Each number is 500 + 40 x the weight over the matrix's rms, rounded and kept within 0 to 999. Layers, rows and columns count from 0. Numbers have three digits each.

# layer 9 MLP down (transposed), 1280x384, rms 0.0709, rows 1022-1044, columns 288-383
511492491466537425544495528461440433496519477479553502490526427488536505529524498535554494518489477534483502460430462416481546508437518507529436490503514601468467469612510506415526475526591486489604451409480502517486490524485531533489455538442515554400441560439482483465518528554516560519
548489467502492418490552568529513527480491501537484457479509487608476450508555523582487485474501418406466484472568473484487562445519522482438521543459517486520501411576480447469539427538541490523546499563516596398509453447471470517558502517470502473530481506502490468466538458423511472449
547551495562445524408448584467427473539509492459504542523503475505525464511424571521534482541433487530532452491505531436477515510456511417465473593562513500462562583534483533428508550508386514519529483456477468529462524575545527491483582503570480481550502474503550508477489529484447523526
511434556525503516492531508515508501469434528465493436487439528535520461567564517417544566450557527499512511518532481499474506566532538486566439576475426474536536504481525420465498484458575473468518499482576494519491524567530508530543469434580538516502494510479497549497463488520482479441
507526539539517450460480511515438421518497391534531490551564546528499483500515476567561523479534496521566513453552521485514569420489427555543581486521489490526545578476397477521412499479486468526456505499446482538528503501513464490531561498491486511505481508546463497461558560531516564558
496524439458487480505474541495520569559507497453453553464495514540443533514466516439492586483524465517584502490475470517537483520528516566533490529512548551454527474488526467468543552531478532496545450537508417459520502478584486451481510529530472481553490454483502553495572435479474503495
498548603505518500566515456591462415501497485523482403552478446572472494520417503477552515404481500473509468489489495518545540494538469507489432534477484549614454611471507491528507515404468473532496458450572558581390435476543501460510464483501494466515459451449458551505521533572471511498
466471533422454508487499443492473481585525458468492485535460526468518434507489484466508490467528542535544497486515548485571503571477495502617562549534480563482472531499423491561476503396530462498541465562551457452483451518491464527561476561474498511608512519460511499550496529462561489493
511606472535523476475498536486549503507428535480524472504560498519427508483479534533411508509469527524463496556434474505541378507517523476484509567498562532505506560486587517499448483489488466585542428482534552540456464540490493525486521491519461491481520409503416500529522416502445531484
500441436499472435515468530449501520515490487459515550472536431506524433519472586499553496524504599540506523525559520470479534464523503542504455547536473529435504510487547460447447494443485488427479550495531537502553593450487530453489542535497508522473355530531530514388551431411416563503
500442484456515509554463433555515557524532490471436558480554427456462489540501499464489507477497512500426495464568445546564451509605491476504498485466509505469471528480558549524496523518494508533492525512451490530515514482516464529510499459492587484467473608479583463497543489548492532464
478460539444513558529520522461501426458496517504423505521469511453488478503515522418536524503530480447572574506550490501487503499478452463352555517507475467521523512550560538462520499465515454557418536546506530465461501483511473447518461565532494495384499432493488486494540463465498559422
469486555512511521560503512536487541495545622570470484555533448501470534518538557485542469491440514529499534530538519535443434508445577549540512556462509444426541523457542526525502578521433490470484445536535542465554537511521474467509492557473420484473501504458521527510500445465538477475
480481485459505519446523517500530418523465496488517502439525537449487436510435460477540505478482508493562518482475522487514514531541557457518486470580480475459526550436510450399532525566523476493511458502438489570505528556498505490484456460463436504533482516495463520470444509516508519493
437479475479521500474534421366477596418528575464495512531442539490511546574498451467433491539468535455500421520489513477430542572524523480467444488523550502525516506506444548460481536534487491500475505468474516511547561517545458550529508477424501558460516511469564517475489526489507491544
474538509475434515463470457510526397521514502539452524541432487410461534526493469474510480514460506511477493481489496458473492532492520420468498511527525504385496449480499487499544533506532538509522474567565543453549541417480436496448495517486480542394561548541470528525546545519496504542
501459496465459434479520523436511452606554558504493466512433482593473518517505498496607567479523469525522508512459459458481422479527470469467525523530497456452509476543460553469475457531517579492526401445429537476449441523515470468466484488508558515514453522474488489477576514465489458376
502484514476501514475469551512479607516492499517521567490520530594457444508433526535500476512535468418471455498480516529483532581460451497527408534460492529455509496513526468479425551520392551542482463530538482560493534476527483565510514510522532488503578473488482485470444483555514515528
472502490536486568547485520535588509504420448551481509463482511446540607438458470502455478506527533475475464446521458444493551503479491507497492412452537492545497472462573496495519406512502557530464521467528530524510512521477482541464505492484483463525490464554519528458542476464460454488
599520490507495480556473530444528438491466470510533445485537507471518532486528465460468540518507482530536591538474492487540489473481501458461491570434504517526519460524459570429502525452492547474498481519442538492514510524493485496516476508445533522594501550442513500521486437465479557509
493462488559559466511545534494474479479566486433497510505534453511495418486495500516577440541493458534480502500511506502498449504488520573469454501424441505424479551456515575567519467488523532512513516502543535525520543536500489516508479459549581513509513505525523425460489503490520446493
504469482464523415482559454453519494473509452542457509470478447541519535487425561456537468498491508447577536515491559529419568549521500479525533543546525546448459524583452491462552486461522541541533512503483581521478487477475453526414520485441510525591494488443498434540489525504626428399
439488424485472519534555498492534491485498465451488418509457449518507470508543435546458497540505479501448465520470478501467539455541449516510511546452530485503508431509470442517492522443503581457551437509551538461514438488458504497521467473548499535475408480485486459504519463466510592558
# layer 9 MLP gate, 1280x384, rms 0.0777, rows 1023-1045, columns 288-383
445482488490485445417555455549490556497473395467475512531499589511442495427493477516498469466489506434460500493587478442475552563510483567525470561523496495462504443428498492482521472508534506445458494521476509519509503487404541519451488504472464527448560500530483530490507489553479454406
540509478486480461463494471472467482500525504493505478487530513489492416446479543497516508451504435447482498444516518437530566453536538541500505564533510516500537565567549489469480481441438442492558493526460510400513507472517516494539508515473444440508462481515592453485534519569439501457
462499514426490489416513469510507462547455471531431534547523528483551471485470504477538502524510454549456531457553561531535622523476478465496469458527442531569464471485479478525528436530463505490503471617512462497485519467517515527512502490569515541510511501511500487473445524449504477537
548424558446447542535458465577555557483470484463463536537448518546462556450471520469467496529518488518526492485543458542518498501417506495540589383493553491436489419493484470496485493513503388532478481476479515453532541544489514478481478441471534457462484542458465489434534528469456483467
520527493464503549531502545520422524488400416466511493509474556481594456546561510498460559490521503504544449515519497538486476547495535517494494478513493489434513508547527530535496484456538483473505580467482544509423518559515515546515422457545472465546506459594450511542417455532519575455
441454510512485463526433467500439392511502525532533469637416568489527448443482448497469456529510555453505485426434525450466466502452581531503525468474451450493513417456484452474552478428502511504489501508551554514544475455493434495519514546471491470447507522524476460588505543512454488515
511555555564534508505503509504530549428455536445510512553571577538523505495445445519504490464560451458465479455548547572439471586510576470486515484441446540545613486482480450495513500485547490535492432429569527479553397566436560559494535555518562507580475520470526463464486514521483498471
468580445456514538518558498469502544475534499501438444509490495571540460532506508490482463562438462429441509538532534498569444577495551461519449481497564491469515523432571471496501585534539509527467477516557516444482568546503418492504450496507452549498528492484541476457547425465517551486
504482442505531535485507490491518478541529484449528559532483487550503473458523530530553455499586533464498482466475522465520544581490538431473438485453473450501426462507480474477515517497487474563495392537607478483440535487506537480540510496579449441476530524443512503441448536525471500426
562455529544509448558512523574511596579530505520480562470517522498544503470489527471436557519511569433531503490469495493512431496480537478470516493507494445519489583507534482582530515441537498470499398486474486509455536502531466493556522551449507526552533487537520526555540510529451511490
599525557502527445514464515536515541444495549469479487508523463546499512502462454482465490480522530503523532501533509577481572502498482474535533486439468586464517489353526575469531495555505508479578552478464495520566465522472585499493551534465409468561530503546568481533482451527511386492
491496500534519543506411531531433540505481453417554503439478472457555504506504515481543498516507523403530488449516470410472511447461521503423455572558572487508479479530524424532449529480560498572546449520498468504518489461592564484514462523569583511584510539649487538524551512433512535554
482538603541541458472482489454474514539464516515448476565510447528459468489482580525545516475565439559561475435545540433458517502462479530461468509505521476573524539520430515467498492493507491494410507485479435498484422517503478540454530511518492479494450527490474452548557474532503456518
476456420514531504492488545550430543568491429508530473534483451442471542498531445560477506419536462532501551434457438502473452428553511519487465462527492432512501480558452450454477504531522527564493470514455469438542504447528505452449486537488528503520497483529476416465486491527425458478
495585515515467507526519482463553498540432459550428484518506503484538441408449432485543486539563431503466423445497476467488499522588586443456487525598477512426543518437459488486518547528574552512459507514548534540544491485495439454506523560478515505504551454517535450519568425497435526459
551489451515579469533538434542524435522536577462479457464483483471527518493470512538562492505520523538470546497527513559473535521492525471464480493504595495535480496497449530544504508477499546525482426445445493521520506475564526502517556569524488410485473508436469458471530523392534486537
488475458558534403518528529481536552484486576497472523473509494455555588462467567428506556460509491528452562471514474483526469502503551501451485504463440520550498467466496584480483451558520491557477494498505445543498548441555518506563520510575504464528499590479510533473488421524479455560
421467475427555519514501515498477467519483440461470539535466452553562590564401548572494499495476540472524515507494531550539466489488486421499496521489464515482484501473527484488457550543405591505446540549463490538520442502542499476489520456546471468430510481544567570454538527472552492470
456452487509499512504443583564491506505527485447465510391498437520551499443463530510493449510514584498432494520524484478566535548525482498463468522424475488485470534551532482504452496564512464505475538512521519469434511508489495486499525480524434452482462531540451499558491499482522430411
523536505511454429583520556488477513473475453500554519444537491493437529494538489427533530470518534529513499520456481499467464469560577478493443441540482477532501472488485476448463543423494521516493490460435456547555531496469454538457468520539449550547488578510449531471491470493537490477
528475499427555518432517542476433460526463440519505519516484504454499490520455525456533500446495515460467485492483490480566515549444471465523461480462446549492429555536493485498466487445512503482586480524522528494544527569495510607461506479590491554507478520489521504476474487497512545574
535538465546540513488543524548487497525497431525508513550475578480512505513487489507446534509486503464508507572462555432452473521544526489470500518454525491510463514444552458488508494447508388500533521507533517562389539511514457519464512572459583520494565496495451538508517501446495521436
475484481535543470484523462521483550529417515524486507488565524553499467500470422459485472522419561534513481540415467502506457501489508476433535537511493534463533522487482505561462441490489534512451481487484457554496491415546494522524428418497450487466471555416531565513535444519465509502
# layer 9 MLP up, 1280x384, rms 0.0802, rows 1023-1044, columns 288-383
487514557461549555479515573483459504508492548517543555508517399500520499502463478481531475454470500511431461486535528506601466504483493521494489523554536490462548481540435521497453567504580548498479483544431508535460455505475525480427479488498524527533480527540456454549496530480566498509
535502479486552562455494462457531529469533382487489510486491478566509466518605498484586485499543496522450516530519435467452492432564452521484419489472477442496477452518496487512434498539499548525555467519487507581481577488503485550520536493468525498463478426516516579485476472482469517496
517458556526528491530463478579492521465451511451577544520541524461505478498553549514527517483523447520543439497528532567445491437545406489510438503515488533479515455536550542434504511491491499461480490537494505550451495434532470469523512532517518544443461526578498536491488428531491501478
546506520552438498506500531481526477476537498545463518490500491570447496534499463540466521440441523489487548480408434459482434471451490608586536464535445441448483514546574641503502501447539448496425521515431520482513445475450445492473566530477502468532478409519520508411517524466500470565
422500528522487568528503443505529530497513537424459530540449447476496521454527522527500426477548522566495520477465423459472455499527513532515449493525456472492471493429457509555382484480482526483496465458513576492540503499509502540484453526548461452467482553463550493511433487478470509518
534505419528469537539472490438467520501518498481514527491550382484618503508524470484509507515544480475424492468579388525515462543570571442467497543488516536514484448489489535482476493448531527507465493492457517562533492521442519535495538472543535584545493506481416472537471567446441522447
586555436573478476467464495493521487470551496447560503549522516500475524511450541471533486507478520495483517518599533451496520506500548465499470500462436521481463515530517470501458527488478453475451512494511524459476543502521566521510497514452527514557480622538463462496511566519518436507
510450502500550453551508518538481463544480440513506509584484427504533526498501454472527489497504490474592542468562470403467564506477472449555483520536475524485546500522513532531484394483495487507559457527555574444476507526527498551470541484492531473480519577525480463484519459491568514494
556504552480494459539460516513431567541501470583461450450550508423456497463515499385468550574522520517480494569481493467522531416451586561542490503472552508460464532536483510500482540544483497471513490455474490499496481502533493484501482498533454498534506489514515521493501420491499525514
450532509465512488531499485507537479466418467426468476531504422425444547445491463577522493581441497519491561599450492514484491569526499416497474456467568572479475442427481458565456517455426476503487451493518495432508515508485477550478536404519475499520534499562522522469481513505540475523
584532515499470480482452471466484520486497496534525553518536436430532520580457543441472550457448482511500502528495526480473537467522478476541469510553623501411586442529455445532502424435404524487521497467463512499524542400561539479544476443478485541455487461491465453536534520492470498503
534429482499555583496470536554536574475497441464446517583444576480481579486458503552585498478453491507509552570498507520562416455467443414513479506516448475449530458565480495506468490555518421493530536541514487424441499514511476440533536518479553529511550473548527499514529499505563555535
502520543512489500496464511496495586586484473475494466506510528554558461510521498451489574448491434526534488439518494532572503505472550537543514496451495494446494479417557560480517518496539452484460508557560546427541464488477486506444549499553504523478519503454561492529445432598415507467
503481593471515470491555498531465447524473463467514558526525502494498485449435512442505504457536461496516480606462454473498514511508483504448444472494499465506574504491471449444479482533464560428514474508511474564585508532519434570510526500477464471516516520476388383537498499413486507563
533491522457510447482493541488450481568462549472559449556528468533523454566427476464482456497506446450491563495533534535538526497555441495586461484492489542492583491541550498557468439546497483440554477516446411480520494535543550525522511455522557497526549535503449502495538500532477512525
559493481460458470473471489527557489503536474520518543547488491575425436481456510498566466538529506485489474562464448468533449517478466517546573534567499488458548538562496487545501499580547504495489485497541484496441503539512494519477447411499512525487514461454521553511444414428416556512
471506487448533469558543557482486575517539519427452565469556465486540466515524477508587528429481520489462474561557500497502529542438506533490488506565575529505586477477537578482512422463526482542461498514537495495557460493459484521495524522493511433537520471513480547527443480521502500545
474561507484471537501483459475513538540459537521448498464573509472464505517552491499487471449497449491516472491576535460524531516467487467516475510496546535490568500473527505544502514492545549534534527520525515546451553504446510493425453413452473472440513500439413562462547520526491420490
503546502540528544490470475561448542486528563472443509534556597473482512543457534500537503484443485610512550509426399456539468515504529541539489494525551500508510486509546470518455495463434569475464516497487450422438460429543478552428531420504537434445568456534448479500455495532490524499
505462551463534530438516509575493452519491479530504482506517466462537514523480422537521537500458525498538425429513428538503533483463506510471531499519538543467437530573417518480518462544488510492462530530486482454492503579480543499516518468514526494496496494495563467445462493556543452557
481424481452490487534434402565495515474515560513435438466552445500480510518497596558497486510430546502591511422529458507560580546556530458437490523553502511477533558516514531525509442521481489494466516443480495522497511620413476443401472519459507414451458557499515557420473529526551475536
437463524533475499514509475488516558461482509446487465516528457528493450488507436492466507512500496466559476555556486490458527504557572472557455502588491444452506456475535451428492465499494506538550459499498534594469442503468540503505583531437482370438548494464531508539456508479478475453